Weights of a small transformer language model.
Size: 23 layers, width 192, MLP 512 SwiGLU.
Training: a variant of SOAP for these matrices, 204M tokens, 3119 steps.
Each number is 500 + 40 x the weight over its row's rms, rounded and kept within 0 to 999. Layers, rows and columns count from 0. Numbers have three digits each. The size before them is the row's rms in percent of the matrix's.

# gate: layer 15 MLP gate, 512x192, rms 0.176, rows 154-199, columns 96-191
# up: layer 15 MLP up, 512x192, rms 0.174, rows 154-199, columns 96-191
# down: layer 15 MLP down (transposed), 512x192, rms 0.168, rows 154-199, columns 96-191
gate154 099:493497515430455511450509623493537505495532376500508490499527526476492493512556503549434456533532511443546463492510514495508509499528526416511500426485490495503507483417498620471535516505516419450514553542518498515535501473487520548492512502523515530509495557464483409503518543456529514458
up154 099:483490520537491560470498459521504504466400528496523452514447497436410480465490511497542481409481480523499522571541528426506455497515533546499535543533509466459477454430467508410481488474521476433529536437545537434530437493449453482541502493509541447528473529478475518551581495468517430535
down154 098:549466528471495529526458511544479522530558539571557498488515473506446500539447489419478508531486470541557548462545547504539517519519441535587497509484479538481495455551565559465485506503536539492489506547498495536515594496509474527489493494554493512514555483522578468466462475485549489490
gate155 104:505477483489434513503427463462551493546451418495493473485486526489496480505537522508590490477478533504424491489502472511487479508479509440415454467530483524589462432523501483445543447468523522407438484555525468443496525546579493510526455529527479463523568496542465476430460525529469507539
up155 102:479441442542541452507487537482470505494521541464507553441481561477433467505471517578426439545488524477428496475535528511495544551474507502547550490542477521441494518548482462550420471532474535556544509507572493475504474481408506460437482531482477471459509472385481522507499537506498540530
down155 099:506522536477435524495535461458557468545506427438518496526469508541494460477538484561541439533545471469429549475483548553547477465453489463477456462496493487459467493486511563433466496482455495472554461478460488459549521548469491492504449537534446576441509582578458491486528492536604485543
gate156 106:526504501536514503547531482479550477475519434484520493427482497483506464495437516458562481481506473509411449570571555558615524513518443501558513507572491541465435508481570489504571475490507524522486582514488452479423500520528548577562483540517517550520408524599496537501515488457483511471
up156 110:494524476450486503524435556460502528482464561545536507572540474459490489486537473512454534580551554534551504456489535504460470504531536463486478532514529507463516474510511497500498509468501492516501395529524513464484524474505470534445465531470460450491461439420445537429527507536484548505
down156 105:465495439507496475502459524449497514556550568563502493532454447575495466542496481504497436587493523514496512496470529434522503491461471516476526516438514438495552538503411451477531490467504563500543551422539481449566513536506580554465464492545464491411516556496407465535420535512504504453
gate157 100:510568535496495551497529511449526445526528540506512552429463548447505472492541470513487507523482445528428484499500480507542512449474486493570553517475413577553542534476531505506537490511548540427493531439496484562560498467472500499494577469495484518553413403531481546519598457429530504452
up157 100:490568513566532570510473482431464388549491497507444513494470508446480587462467540459523555456498401548544524449484552462405494526558515514503583534483472537541506573520550504466539506485456510457426529495488508491604457504480502530540487539480514495548498485535535472543575483446480509532
down157 093:483538467494509500487517524478495470508507476506445528518459482497448521406456516527539502482508493440588495528466504517520516466442480498440543432492516433619454567418475509471428429509485431498545519483503505534561468524489484524565530489469573538502498484465532466486581486561536527535
gate158 099:504493532461546536437500478614510485565529588533423510421396469451528469429509478465501514504474580499544479464479541538495518477450520513442489506526503522438509514438479551553531483575455554572471499469526470515447595480487429436527467459530536485481505515534392481494510446463531540491
up158 095:519438450526499448577470479417523506509400511488453458528518470547417514538521487529489483438483428484457523503525448547550490446483506479474514545504495481475544533563503493488555523506566458470453501502494525397524435527413518554453540446523532503449472458448527491504528541507536468478
down158 103:467482518480528445563518559494520481461487485405550465511471457496460544519474458523492515430568434429434551526496528477521509520459490475465507449500525484564507475518617482453502481568445478489474453493519567472435464542472466560497489512533481538467554513475479511543495543554515505539
gate159 098:513449533509475514536518487476550526505495502472436486485459405401455469467443484553434461450524553446469505541511468500483483510458527552422476457492510433495629525513514522544468573479481526563448487554444474507537499480483549464540510553542489512550473479526408464510428566494422490558
up159 101:496513458477520524465429439439522469499475432486424525530527452486479446459524487542540474484504465482517450476495563529507584558542517437506471500545485409514601531522458556484506506474545542486482522472455518482445525526432497428508499572550508427529468445493523460510463586413458470489
down159 101:535501556512468490475505536434644524497530459530490529455515493565436455512487573452492501522520481501515540532493416465518495509520460544453480470529523485484425541512522485483515555485545516410447444498489550533542496506510454442502559558543487536542407497487475467502461490527473502494
gate160 109:487423456554540503585494496479490453540526515492467510518480505474485469509503511572486524505563531542462495499492506489507501515554525531524420529485478477492452449500521489480507467494502492560467487556404464472490450525588461495472538509471576529503433491501520500481569550421475516550
up160 111:475426500459519556520505535543546570481471504521463515513564529498499415452526492528438435503498499434535476489571524539507528521447513447483565422561558543483518467487500551497528469495481481496452496547474476476508446487519395450465574501516450473512396453534527529505480537511464499475
down160 104:394463525531505537445560453456522551528535498473445527546528542491536437478428454451495478403452511478470505458520394514391487522501502483525454442528536476465432510508543548512467509524475488588584488589473568475475492454491529437478512549486474509468451454498469495545451469498514562470
gate161 087:511472428488577499498482513534446521536474511501539544467497469472509482520506546446509472542499515489532586504450468508463532560479448423491513493486523493496452557453544517516566564504567531450482476491489529509518522509586485538621576567530449468506470473485505483561460464468499440448
up161 092:439525456469501512428524465500445564507527512475493499493509576480578555513508538516527561477490472529541441546513524486524525422530467456525551474554459463546512520499437603499534523455470509512466472449497595505559474504551493520472497486491397442498575467474550466489491471434514415461
down161 096:499454617500487500461519529438598566440478489537503533534459434486535540494566563547410505470549493569434497513505580503543507459530448501451557486526475483534450537498488522486448501492501461532530507470506542482554542485465500478453501561518485491488514449505491468501503471435490459457
gate162 108:553532538545546457522466493528528396491505552466532528525537442472519479488439481504474503548487427481507455423539516519480515486583473515528563543451479495571496545521536483511502542503539506528481480545573521453533535480507575476482482444508478485529480557461513471452496475524502424491
up162 118:445530463491486494487518468479518518482469453466461470477456544512443498508512466603513446459473551557509502473430451538507485557436458484432458482523544544460545435503475518450486468538508533421473483433516497477427479621484449499450502511496497511489511565513525535454493521480512471488
down162 109:573510457522504545455474511425467536513536473537500485529515514442505544477452583521522443494538507470446498473458507481463512454507485420486520447421473489523566479479535449439504546454534468527547527498440532518528536525427565486552513560446497561442480396489509487492545541449499535500
gate163 105:541476508537502557542576454500469465445410487480487496417513492486509522496501441492538557425486490550522499491498487503408443527525484497511566502466555540465525527441538478512506471541435504464485496476464479449498521480563534544480569510497485464516511489538529556553519511570562514499
up163 111:441457545469528528504429510522507510561536528493592460463479490524575455469473546475492509537499506523523533490467513549503537402431549522480540517478483519519469525515530508589527541411509533532488534492527479444546563533521451470522489511474479463486510504491495542461542504465439507570
down163 112:555526515468552533537477482545519568474548529475475466486440491492523452489536526477491540508495512514530624452499497534513520493485540564515522485447465497518378498508513438533554532420508495548518506491526449462531583545495488491506469471474459547542462461437409512448469512566460497534
gate164 099:484529441507476507506545497513456505505465473484557556572555507471477488521485476499512541475522437474459499476523444482490528532439464542464494463447458488474523491524493519488516539500476487499508560482485542531502496519457527501571491521472563499532507506490396502429523484516495407495
up164 096:454484511475515478483504568553471524547464494575419526518440539469552504490488533460479517517530478484518515567441503495484536542429531479483518531486511455550555522536496557570452461444560482416536506511574464460525525522597428454451450496513501504473533489405462514484465509533529487523
down164 086:531510595483484470523453499525542520471486483558497486421445436556460472475515538463527539507517520462520490531531463541560545528592467494492582566504477429578534458480494540541486538474584444492458460482484416482488542548556540491475530546509503532477435476508518561536554460567509476499
gate165 098:480501558478531541513494546522542514544511497505419481503512489484531579472429489510500407464441459465492548462517472502534497548455396440534428510451536536508476493478484541559477489414477484549483470522561504505504576515521446477484548478537478562493464505489436488465458517471532452449
up165 096:509536479547483527440501555512500516517538529443575508459547441530486527490527505394512587470484533516474491567545587536491502493530471435497540459440432480487493545443480453470473406540533567450530520510454479522490476462506535504450466552455561470483503492489525577514519528577483516496
down165 109:525539470494483556541468510478574499482583445518496555495456474457469531488509519511492469472486587509511538476467465403455471450442482473534487475565464496472439607455523512508530495515547504516516545551411531448424451486530506468502535510479491583508490431516507535536448504498570486540
gate166 105:498489524473470566461510549517529543510529522407503533531465428480486461493463526498523524569408496519506481557432523480577438571578564490496493535501517481548497456496517423496467545475503520476460524559455469478540508429447573517495487492482449507541521578460494541494458463585500468540
up166 105:484518567476504453523477509524482505531489565430476537469502521503505483479524473462556484462562555506520522505491499537497483533452553493510455524465473479467529530512500546489591403501419520525474496522501512458533512558490514489550520482532541528479487454523513446481558490474460490512
down166 104:484536531528452473477511466546482531465513520550515495482474477506437555507613510551555508573476491498539499544425513480493475515475444506412519550538520548461538453491485534587479567509517458469470522511496556534522505402528524504526483562473534465533478460487470555551497555517550524562
gate167 100:473512463499489515444513506482453547496515493520517532427486579465493501551485449470492506488484529509602422545502493524490392499488530425526468555484562532460534511505502470491493488532577452559479489511575514519506533507496490550481487485513480548460502498549565544568566508579540464450
up167 098:543526541513496562486543539532538503473533460550519492451546540501524518526468444506371451613482497487604460555534491490496408504543491435562487487485535482538538457477467491567469572528473544509529469507508535529526442511529494510486554480504484486493527544490495534514478545488520466513
down167 099:485508501498486467489514561439405566516517483551609549486521541453505535512415474505510435433550485481567420546523517507513447487509584480533474499530503552410463488496496533473510518525488523517492478529480572515459466584443564498426467460508494437492448494530548524458540549527532540523
gate168 105:439569489564567511530419528462500439536469446434492581523524627527529489466464584471504521546507457472461562441491516513533435578503510419552484465469521438457483500500512433475476507510479500545453555551522529425496527481472531538572429493495491501545494510444529487546556519491456520589
up168 098:481449523424528467504555505550490514463419516532485566520475502522503482550494550475513473516477528443478479547490497491483418489441450520491524418559523538526429507532481555510471519566503544453493507459410460505498436546488580521460483409445467522538504522533543549486466542526405542496
down168 103:462463516507452520520505473500517546408490569566474492554415467507560447536572557548499499418463500421516467536514505529491476489466477523551541474484505523483471546434515576469538502558465489503504520479445509496609493513512598450455454532484579465470422493411518520477492588519489491453
gate169 097:484563384548520522431486526500503532542528491533444492500454522503480462515571435529409424498456437518473530552444578541514545507457491435497519470462546532568445517487532444520569531459485559535478473495419457485461573537473477502452488550483464484592546511474425554441498547438547549525
up169 095:418504425528549504412524566485534468532563473530526552493421543550478472460590467425508475505478560511459526502478549489458524503475432524479501480472406523530491512559547553408487452453502451484458526504442443485503469424536510549481518506467446578500505478470498502454444425491466514539
down169 097:461462452482523480497544487454541504503412552584482468509447482501563508507526533524473524456567457500519499501597539559543481478440516482522508516466531509502438452442558511437487513476515576530431465491497538483527465431449547581510539416525464586486465626492529495481558509481490487467
gate170 106:526513438558534573497498550517492506582569522552509497495537527485539462523561490486511459451396461497531472500472451477524479473418496564418469498421463517463445512463503509505582572495564483519466402492506454518567498516508525499483490494411478507398473561415503523446522537566482538492
up170 106:532539474413548455401506514537395558466449532541529472471475528500469509592517522494539490508568486481466473490413490536502520506498475577426459499485495538463530461546496516457509409507493570510537452510432513447504522500575555458500538546479494517455502512472493385485505404556566501507
down170 101:541494539534534557504484505552499482536549553445548458451573485430502526510575538452481423506483563501574557543510473444486484512503507528514429430423490464416428486509507506499490562558573539538519564554519545561440575549535513466493489499531515482482547445463435442522477498521529510486
gate171 096:555465538490529517521486502509501456472406492431515501466519471516521568479511512525495471485558531478546443544504493406474424423523434478502504549514484447474509535464531509475534470583543572539483482584500487507436477485574463556398460519497428521432529509515470517514474458451489566493
up171 093:496477569488528512540508467533462454443590520475416459498522511440526506490515516501552469531491507432549468464573465513535472499508511434416507509450554450467516528569535448575541548559486501537525458504500500498567501517552523478467532540482502499425579493535520505549504476440516517599
down171 093:463599473528511459460532437490471533490472442440441533462539558500487532483517440488477519549454457436496519493472469479449453490487471479523455489501518481472430584566509547550522584540458562516494466473541492476457453489475523517497518554517390375461543470479421549512525488475496499538
gate172 098:555463487574546481562466536486498557498506440448531477465470536464502468467542459455477568485471572536490472462496561454501503503517458522489501447536524469513482567410534487500488506458463497514543483467477438523459504496477541493533452504525493481477550469480459553514436515491507522578
up172 106:531496448528538428560520513450429505542525507458564536437518634498487477494514456543510519503592551509457540475504427475516496512467526434489472453529541497453441552435516435548480528454454500502526525419454534505460517521474543538520576469482516547453528454529475504491509503472479473476
down172 099:517475524519542499507458509531519513488559515538511474512493474493479455507526460481411568509421517509525430502513579526511482496547467513390537485486452500545565525460522487547414516557525566549523461546521518508413531378561519487557443495455451593529573449454509513480464566538506478539
gate173 094:508452552517507536501490458416473479470568515597497539453496545474518491466513477444483568526513444450589512505508477461468462505415496467427540540530480424602542520520509489478495517473581523517524434527404471490488495527549486507496543540469527475508536457512461577482506490444476469564
up173 095:496518466467531534570596485520506484490589490530494502537576482437488531532460502481535553511426490509516504483504546581508474517500513551502487497564495556504444515446478437541544522505452496454488570438581532438486487452529485450507501492505542507538421542471493428503468464502534471439
down173 087:541536554517491534489500518480440540521532478545470521462545562438493521531554548453451546534528548458489525527426445492517613499546478484485570473499475563543506537503527523473502467440477430459503455484505557534586466486453472541517433548417517549586507428446581546470501521519519506471
gate174 098:495503508451433434509498548568509578484538456486527495445415522502440543437610509464510481533460482455521499522457496507432464500484536476529535457512481486526525521427505512507570466509468522503438488504542451582422472458541551433521506430465497512452497492466452473496463472522530455511
up174 095:472389526455445538465438473490549515466475508447477504474458420563527530512488490552418493536485484548497488520438520450488527513615436514464501515458454491503451426478451542467510489421552465433519539582551502435508538496544451409516493525482469514517457533526469469493494518522492531518
down174 096:469448456503516522523513544501482507461469499503568459508556503456517554542444515462580470398536488541477541476512571492466468523479528483551547498424468503490455574557482536476489540530470523473458457490479496438550452471528452465454494511489508504498513539437487487480570451508488516483
gate175 100:522431510520544552492468555525442431530466472515485502557498515500512496468494520501472548468486491487520508501499518540482455525478589574420532531464576472453490490448467497483497502439446509435505569403505486486512392533494556524543457479522493439548569524481495543544545473445623531555
up175 099:508468419462561513507497485481570521481476418512505465548442490462468494514471517475452497524474560486432496562444462559517455453451451470474607519487475535523483503528475445490481522468455482514559497593478511443488546457525477509553551484525534494504494515459535530545494478465502456524
down175 102:549496463531519472502463477542522475456526523468510454445519531542494532516515466548547510498501508490500488511428478482449495485504493497520535494493530565453485488589507501420509558507544482470490566542421590554499510547574536533530556528623493508469443490490538511511523512513435479559
gate176 092:452467548504587500572426507504468579474540539514502503460509545514490492480536498457451501509468535535523568479476506530456513534480465491515530496505504476435498425510543512432476490506536470497514563436500427522514439499541492492486464474503559495481487481465499531464553485467490588468
up176 090:499497552466474509479553462454398531407482588461476489505523475502508551476473536485537510533504477532453496477522442505502522573473527502510513462457518487471475537460489556473541465526511491555468396501510489565479494494470529568538451446472526486432539511560433563558546447436544491410
down176 097:546495560551503526510511458561505565435501508510497499517496602493591535513466483469502454467507497457513515507474515537572442418484440556508492593502448435460521442581471491513478556475496530497481462506508532529510578510488518409481511504489494528459509542444432459474469507510426586524
gate177 091:476467467514511472484551449562439479462517570478471569480494583530464494461451474564513524490557487486582567411536507481460480496532422504491529501459523479510479511468507539537497526526615451357618451550546530426570538489480466467503430573534520526495498482511467448515520530530488516540
up177 092:579525495470503534529460479451507483503510446492497507528497559558546495530496478501530548565491585527478439510474455506512512495544517539536466516443477534484504520528495462453523464515464487520483570459497505404516481537485534458503483503438516458495499538470507553463514587486430515497
down177 089:410485473470475533532500510548578578428473500465516433519451570479532486515530452475555507447428516501502474459608518539453490532560527463556409558465538544556481451539570500551515463540513505448544462496527499532562520535545570464495436534513523486514574565496511532500491457537472551427
gate178 100:464484513432519478550470522509511476472533484552531528506492499445458464498469466504479504497498453409520456580494485567531424494485552541492541557515530470483493467524541548436528460536449580556529488477532546471431555466528486542444536479463485534515502478502524481499514553509444459490
up178 099:505552483496461485512486513519531449552457485550511520550433446502564540518502517505501540501531516552511525486480505466440519481524535426516466465513484544458466434510497516511504521442559447475545496480513427483497557478523517503497462509556495552499465453446480518537564540574460592443
down178 101:461542473387442514476475538474434576548516495539448507511454544540497462457529458440604547436518536545504556435419502473463501496490533513510460450510550530563567492519530436540498442449496509545511491529495436557543465542518549542502520453504496454479563504511424522410470527549538438539
gate179 096:480468430408558510486454443556502501580536468511438501558467418531555484465527434493432425541578539490492521524490493493514522498476449451438506578560465497493505463490560517559461527521551542529529557613456535505488488482483531477500519500488501460480515543526418503567516500449481444519
up179 092:517516563555495524524616450433539507517494567455511485507509521460413440482480576473484554434542462452507468515400501552499466519395566584479530484516510516513540473522519500480542531477492529495507373538502474522533500410480560527471491507540452515572495487448532437477435540554540543454
down179 093:521487496512507511517427466493552512564520466600460487521547498538518472521532520501497422461522564475418466536466562479481464496482550466514514534540402516490477546480568530526540480473507456538467552537491473468521465533494515448470479449520521493556470450549492494459411475470531490430
gate180 101:469540558476478541478509556539532503533468533556493554492433472444551482481559439489514513536473484509505503499574517562467438478516484551414492440539521511526458496477510453546493520520553484506539428526454500509477470548550442502498521518478558476443516564557451524464568492479563501474
up180 100:505548471433507468466474561445577539489530527504492453513466553556497434457508449460449584460522482472531444538500440565525504465585514560529504473605544488444556472475436491435533539462471475528490542542493466458476433565501489457499467488445557508498525491538471472458458480561548510468
down180 102:561542533496487566510500539521520492570500516500543479465566548490519522521422491493532556487512605479545553506501498588475414493516559473523498482396476533501537463506534474522568512533495499542576465546550533476469504440476505478560415502491523413543474547472568588472565472511543493525
gate181 098:541602518503500499547485560565518508543452494530459535469516440459513472450472474544560494458483485538403511531489532470517558448493510443418411516504499523546454464513471441578480428512457451515446542518455478522528485547497476511463483519527533569530523517514439553461521415531542502552
up181 097:467517533530482496537463475450501484489453509514552546478506544455478474493504568470490493506422397506479557386517482446457537545467476452475518522535484561510519452429482447508491498431522559594455558469506499494398499566525569591495461511462411495564483479534493562525513469486475501491
down181 098:458493523525545510507481450530488455589508525501492522438463514488438509490476498480525497504515491492491446403483482467539471512394472503510524590473501542402507506525528546529530482465509498551553535489494448455542525513596503524510553556507506489450513494531548555506535457447543524557
gate182 094:526588518472565490513496534480483546504539517512522496463514511525531483534544481467522540481599507508516451515496481561444496477537612512514487472489484477571530489448513462418524537531545442549512462547481527497468504514474473491532494545571477459436469564435523424491490395487531470445
up182 092:470514510540584464461487528512521524511503453500500518496518516557475494467521449454568532536478552512429481551473489487477492473458483530536392446456494504485544521541487560602598538555485521537451455559542545554502431527457519507470477451523466534462483620526526463533455451482490477530
down182 097:535539497540472493477506525497464455560550414456439519540494550492437550531478448500511510509528489530451498519479519517461544511574465510511494488545465539606525460543514533507523495464495465481487511461430495506566530525476589481454513530542434464510504452507518465566456486498510459446
gate183 102:478477498492482491509495506494415515544550503537489516482476483560454468483445510578554452514453503543449431468495498524539473518448501516539439443490479556424479502514476483500475550491497508496543535499467515628509494486565583507528512481491541462470536511462460505447547497586484527484
up183 102:461505442494434456536497486557501568543552511503483490507483477485493527467467497494519441630589501491480522497462568504554543491468522457551508500456469470530542531444526501586441546523473445521538558514455501474491483533473476520536508487399496457434538550493502481553460564546554494534
down183 104:460517531553487449518430517537587476386492544505552499499488473539481476428508578462513444561504509483402505504462531495543520441534497485431532495454414417487515549510560543545514484482518504459449511495441518488596495513493440474419457456488462526528516406545517518459461453475472499508
gate184 103:478527519492549483486564434540484442461517514439526508452524545446506522514536474479539455503478462523568456522505437508468496517435560491501440509517472461511564517430494589522481520556570461479559472487473460482477433438571541485512459451446553475511460484538534535410527471466498486533
up184 097:467480496564435518553507480533542517543518557506504584474453464530472519503431433512496530511528497476479563510472493461546483489519441510495518443490501580453488513517498412462478497491451549501438504486455536567527428556472477516451493473559449519520557501479417549518379431487517489431
down184 101:500523618487497522446546502523463450510544530545448566513532510487513488507501562485509463565470493467543484463590493562422534414391401444516467460502504503500442567537477479515488531550542430463555510543490503526495511409468475530581485507556483452509493501592536501476475486473483513514
gate185 095:531493436463484554532479562496478506475519583541408548455527515483490486541525455521485514500504530485564463482538540430514554550490551503549492488487490510468441470505488521481493609583524463546563508451492481506521517515500430507564545503509528573583497486440455498509473481565463474448
up185 095:547544498518509504448554532446495474480539440418410487480453490511473481486512507501449540479502444532546517502420466501488485517547575412469515539484496499492530460499531568484527524449496508543557543448538491485460441508530469494508472487516487445489502542454439437488544529516416539447
down185 099:462522487470514432440501496532607460398501495447515457519490496518570493556560507457497523458444510547502450524514529571559541501586464549501498431491445502485536431529498474484473464478485487500512467464552514504548511578498533483512538528510507477519476495527577533519496482463506483447
gate186 092:548547467455568526530459496528435480484507508499444541457469562555469526482513496411479484481482528523536541491485466509486476505437498525484501464437523485476470527431495464500479506411599481478440492482518485492542497462494549467484547536532447485500471487534564555499505496525492560514
up186 091:495516471505498449541543512526510504491588497512541496500546462454496435443465452540437577480508551550485541478515514542555527468496555529477550534522482398464505459435574414480573536507513511538464528533498574489587518555437520521509518507424535490475467531494523505446493517539496456533
down186 101:410467507463498515546543515483506571453463497461494531564539502468513509491513552461523487483473545536450470460523476461511525455524433530496515506514539482444522473551445445528516494365465572540496468455627538422459437489534475484517500472471494551484462486522491538527534498492547474565
gate187 089:488560438486557504495469536485446504545506489492470563496551530530489502598495497492528515541494505459525499552486470501527438545499524523478424483461533465488546526547543505486506533465464544479523483503510460488448420472452454407472514518496549480450546599526531489402539445478535486592
up187 089:479572476515480466485559504463468439562516536577501512533505496460480419483406500533578501524516465471501476477560491442494496520524491512492485491560542515506541475510492507505527527489562493554503497532517574559503434495482550536508523537550503472567487490448516546471506423482483495462
down187 091:502530475452505500507530465516487550479560469476492449466500518526485525462556467435448514544418495522499527511498532452494508504502478494529486430483403497539514476501457516516526513524495458512435460538458465458503525518430489521500522458483507514465625584493447503499541498497526523605
gate188 093:502465610561479502531447524453493458550407499485542435467438436541498530524545502532496521505476497532431508501467514431480521578444518432556521515519519463455476445483487461602539438530481439442503483480479480469497474562578447497467440486483474523553470421482563466478474480490525544521
up188 090:476508518447510532461521498519550495521526472572471486573533506501522537460489493488573459523533466463454422449494556581499520484502426438569497412482502478489478461450409490521468493453514507501469559551468498490453500503495547464534505506653497513591496504502480515489467527490520502501
down188 094:434454505509507543490502477537491471526551597508517409517584454523415481536550473476579482519449518490510529399448520480520478525519512532513535521437550477492435414452540545498537489530499488446553535535465480509472452535437553489483438462555508513501538528518544503473529558533548509549
gate189 088:472468479488488446490489483476463480497435471540597518530519497395523404409525477510444439449513457485500500449536487463552549443449419548548514501516500465510480459475477511533424491513519494567504469542461505511453502526488526459504491517411481469488556480584500473513444535548543526522
up189 090:513560474584484516495543518534462456494487470488446482569496437461544487495471507484504516436521496427545494524490581501546474586557484484542560510526557491561490511491519501462452563490363502433532533518479468483504464496480475539470422509521542534476518544525468576527530487424510463448
down189 089:431420498577465505510481441592508511578534481487570454535488524539521466474454515502520494514482487429525553479530438543434402553470564476566611520491501469482442554572508522516484541555542560486451554545462522532504499541510513465548487471491511584517468529509558517488520593568476476536
gate190 099:442506523544542506445531497509621445541486517557521472509522511607521451565551455427537501497491445448534510500549444551528541558577453472542481525483441475467448473514494495517548497526576418505518575496495526519520555479531388481548438512554467586560526442522490509445476517463517471475
up190 100:489441546502554490581516500500491506550459471519557499471458480528471449544529474509483597516503539436548544468548471461557492529444420448535554445545506541466494502492489492525511439450506484477512475513493472444537575430519496514466553479529545484467536493537473463403494614538500506434
down190 098:472478531483454436516518496457483577494515553556571526506523461494473557472439496422503488522480509509505475538564531487431491430519463494438515466483531556397544499439487553521471457492531466522447499533506550472547448465484562435488496460502485508475491506470500489495572590519535482461
gate191 098:542460489490476428545505446475468481519503453461456487407541456543475453528498530535461464577440482604509446501463531490474476540458519470462528528486451554458483553502408481564485500497474481489499511512474507520464490389507493448426412486505491516560499492466485523525457528539527517526
up191 116:543478543509468601423470480497540541499561532478497510534426649543572411488525489484502540448498464559471553502453458484484502504486412454543499500510512501520498463526482524528466537489460523477506479494550493392432503539540563541503510518544521439469489524511517515515546506492457559488
down191 105:479520522492484523498592520590450458584480492456512479563511563428548446485500516451504497507473522503473551448514449492568511445502470573523541468440481447506518507456570535492497505473519544534508489483501487478504445601484535496474499536488551489452455502504483505499478429510489549430
gate192 109:493531548552581511455590591465529441426435461451486521481532572536454495552501481528511529520586536567563446482512490469525441585516499495437490522491458485519498502473444575499495533488526482483498567462533479421500493497563475511471512524520495504465413543535421505577519517530466468494
up192 109:477537500438510432423442454532450484430623517505525443510453475486533491490559492574499532474507571441509553472516506453402509464479488508524482520574486451504465550563481514531444488508483436485473519534456496486502453539525466547480468510537463512452546485489518524509439524484506523514
down192 109:419523499446541400486469517456458493502507508461445529528486519499467590419509531446459472498468546430482471522515525472450464495485507549483516533509469497490520528566539502564504534468501538467507472513479504438486525538504485462500462540476514515527516496400450509551434571448537556490
gate193 093:470466539474477546510508489477542438474501473440517472487486469412528592476473468505454558539587528483561471470472509519466497540524481482509501491449495540519459521453562531491514461537516515484473538548561485477485482480428496487509494487547506609507490381505576455543515524526505498430
up193 098:550459438524468479520494523548480508460506477489503461458460541393478442483420521519476454547520461467513527486474490507477531531521471515490537519580482449483486559523531516521438501489551542474454562531522547541457485547557467515544529429544589470481482543495465433497553447472508458484
down193 097:502442490494425478512441512517451548560501413493486540520489491349558500539506539453485496479545432508514466487527573481496536474538477544515511533477564505557513502521511463529521449460554507444484540527534497427479467510484494391452561448535577565445504391457489416527485517533544539514
gate194 112:493531466511505510466454560420445601522547541448526514529495542436518496502397481456514468457500590528480467533542493472513452527449468483528498549499486463539557451495553580408493493492525469526454494509493479511514506410518559540455496486554506532446484477505502419489507480481502464513
up194 103:496549569508461456573533457523534414588494464537537494533474379532465481480510472524522460476518493446553504495449509532507479459440485537458564503488481520537484547492542509483536466501519512499532452480539458529503599506574432447537484561522424478502548514490462537490476432506448571549
down194 101:546398513487489433577458484543489554486445417576443522443463436503513431503560550483475577502466494557516488421562455454492465489497493540522549518450565499507542587438501483513556486475472540551507520489463465568562510537480421559500476537521528567520435539495506537493527485527450520453
gate195 104:437503469395494512518536507484541522547541540500507516465506454500454462491485481500438497485450523484526491546593466539478433498542439469494522527479509479490513557570575511487506501525501543441457502531563499542431467550498468559570495546472532513485505480525513427512409500561535451526
up195 098:486464559538548506538480491504554530530563547511524527467522437590535467489506488474500478492493533519501493533529445512532487573538537536419501493496452439512528466585466444462485566465519541521446548505520473468423471479521460529615468457470544548546563532541592502538447469496509479565
down195 097:533527515610598533518497567465472616507550500532530526551434491477553454496477489440459519477485438511479456475529553504481500477491483548524493531511497499507462427448522484501642522518468493527489515452453474502457481452481521486487506521461491465620531497462508448497579450491450544464
gate196 095:478587539522549561531460515574506501506488490527571515422529519548489487442471517497540499478424499536448493507565490487515464530458479578474496407482528449513465583521480439560537507477510454467495499472481464546432475470467460440463455459466493452462494561528451520469483553507557486509
up196 115:453486555524499430464538462548548501516365486482493514500470501529536536491507490477480509471410545477542509519558443480480480558564500530467504452477482522549487538579531517481476500427480446507473471472454494544538449445495516485508486535456500585512530575443532440512487486518514523469
down196 105:496509520458555479507514447495523478508473456429509451468456509432513535493461491543431527484520480486512523474511439548507618461443532433495438465495456482603547506494562546463500476461527578525526453514475542515510581558529521488549472502505511511466453559516451542599426483496519531512
gate197 094:517487529553502496567481569448566481457532506491442477501558521476554419460554563419490458486445439452502530464487581484467462529502470453527569429501510521575503512474392438519473566448418479531491529480457509610462552428476521511517509512505486490478566538472474519452535474516477526602
up197 096:468483510418506536489520465455484500471531550518555451473492510574477528520529547473536516515514542519524489490497575527455511435550528442420482502572550463512461503500533480474461503540517509508509487498466477485509507497478476444471460560555503448460549553532515530454521441446539528473
down197 095:508497502454476528519494372489499541522513453516530505432505498533447405534516437569492536505451471503567531559479536483514510451504518491466501507469430468491511508522531596484473534488493516471450504540511519504543527479556563399547524483525507517530475476534500504523486473474457479484
gate198 097:492519491520513484517480498513534497518567449547408498494510482552493419481451513513533451504518454417560470462558465462509476532516398560618380439487515535583487537488490534488424435564490554528456531473500522503501498484528523464541462527484496454521481465530431441455484534495567473490
up198 100:444497489492496471447493542522503507456476424509448484560436521576533431470491506464474464546519515479559492450505402528497487534463496463535423460532544514544495482485467584469488488502550448546464612548531396593466499481472516523460479442483491426486509521571473471463472493489523572501
down198 099:493500449519486530509504457558503478522492463538565473483526516534466455468525430552430472500497511522476449437502499494494545487442523525500536415514541488449529518492521577526549609501527520551452461580572411513456474507467512491513404544466436494564576438490460484506459515576535460460
gate199 100:599458500530519553484480537472546519504541473511473508509479464542511543490525381519502520518516500527504504576475520515542489495459478521523446473520387495509474532574501492535462565454569584541501476516479469491410488469519578567506505453523451507461488521500457505501553518499553473508
up199 109:462523510511509577503535485475569436569469445476517540532522467548538610516493491520481473476529431508506519492489547506592507578394465474479519426439519532493496554544513453478522475484476498534492514522571453451538507519455556542564453519481515523467450565498444424474508480495550481495
down199 106:460517485464556484497540475503556539521437516516540484529478476491507542508495518518458429514519488555536435456449469558451491534548441526520439507502457465501556487453485436396481507514530543594515514558461611454455503484576590497544498502453395442435477516512460468485521571536454481551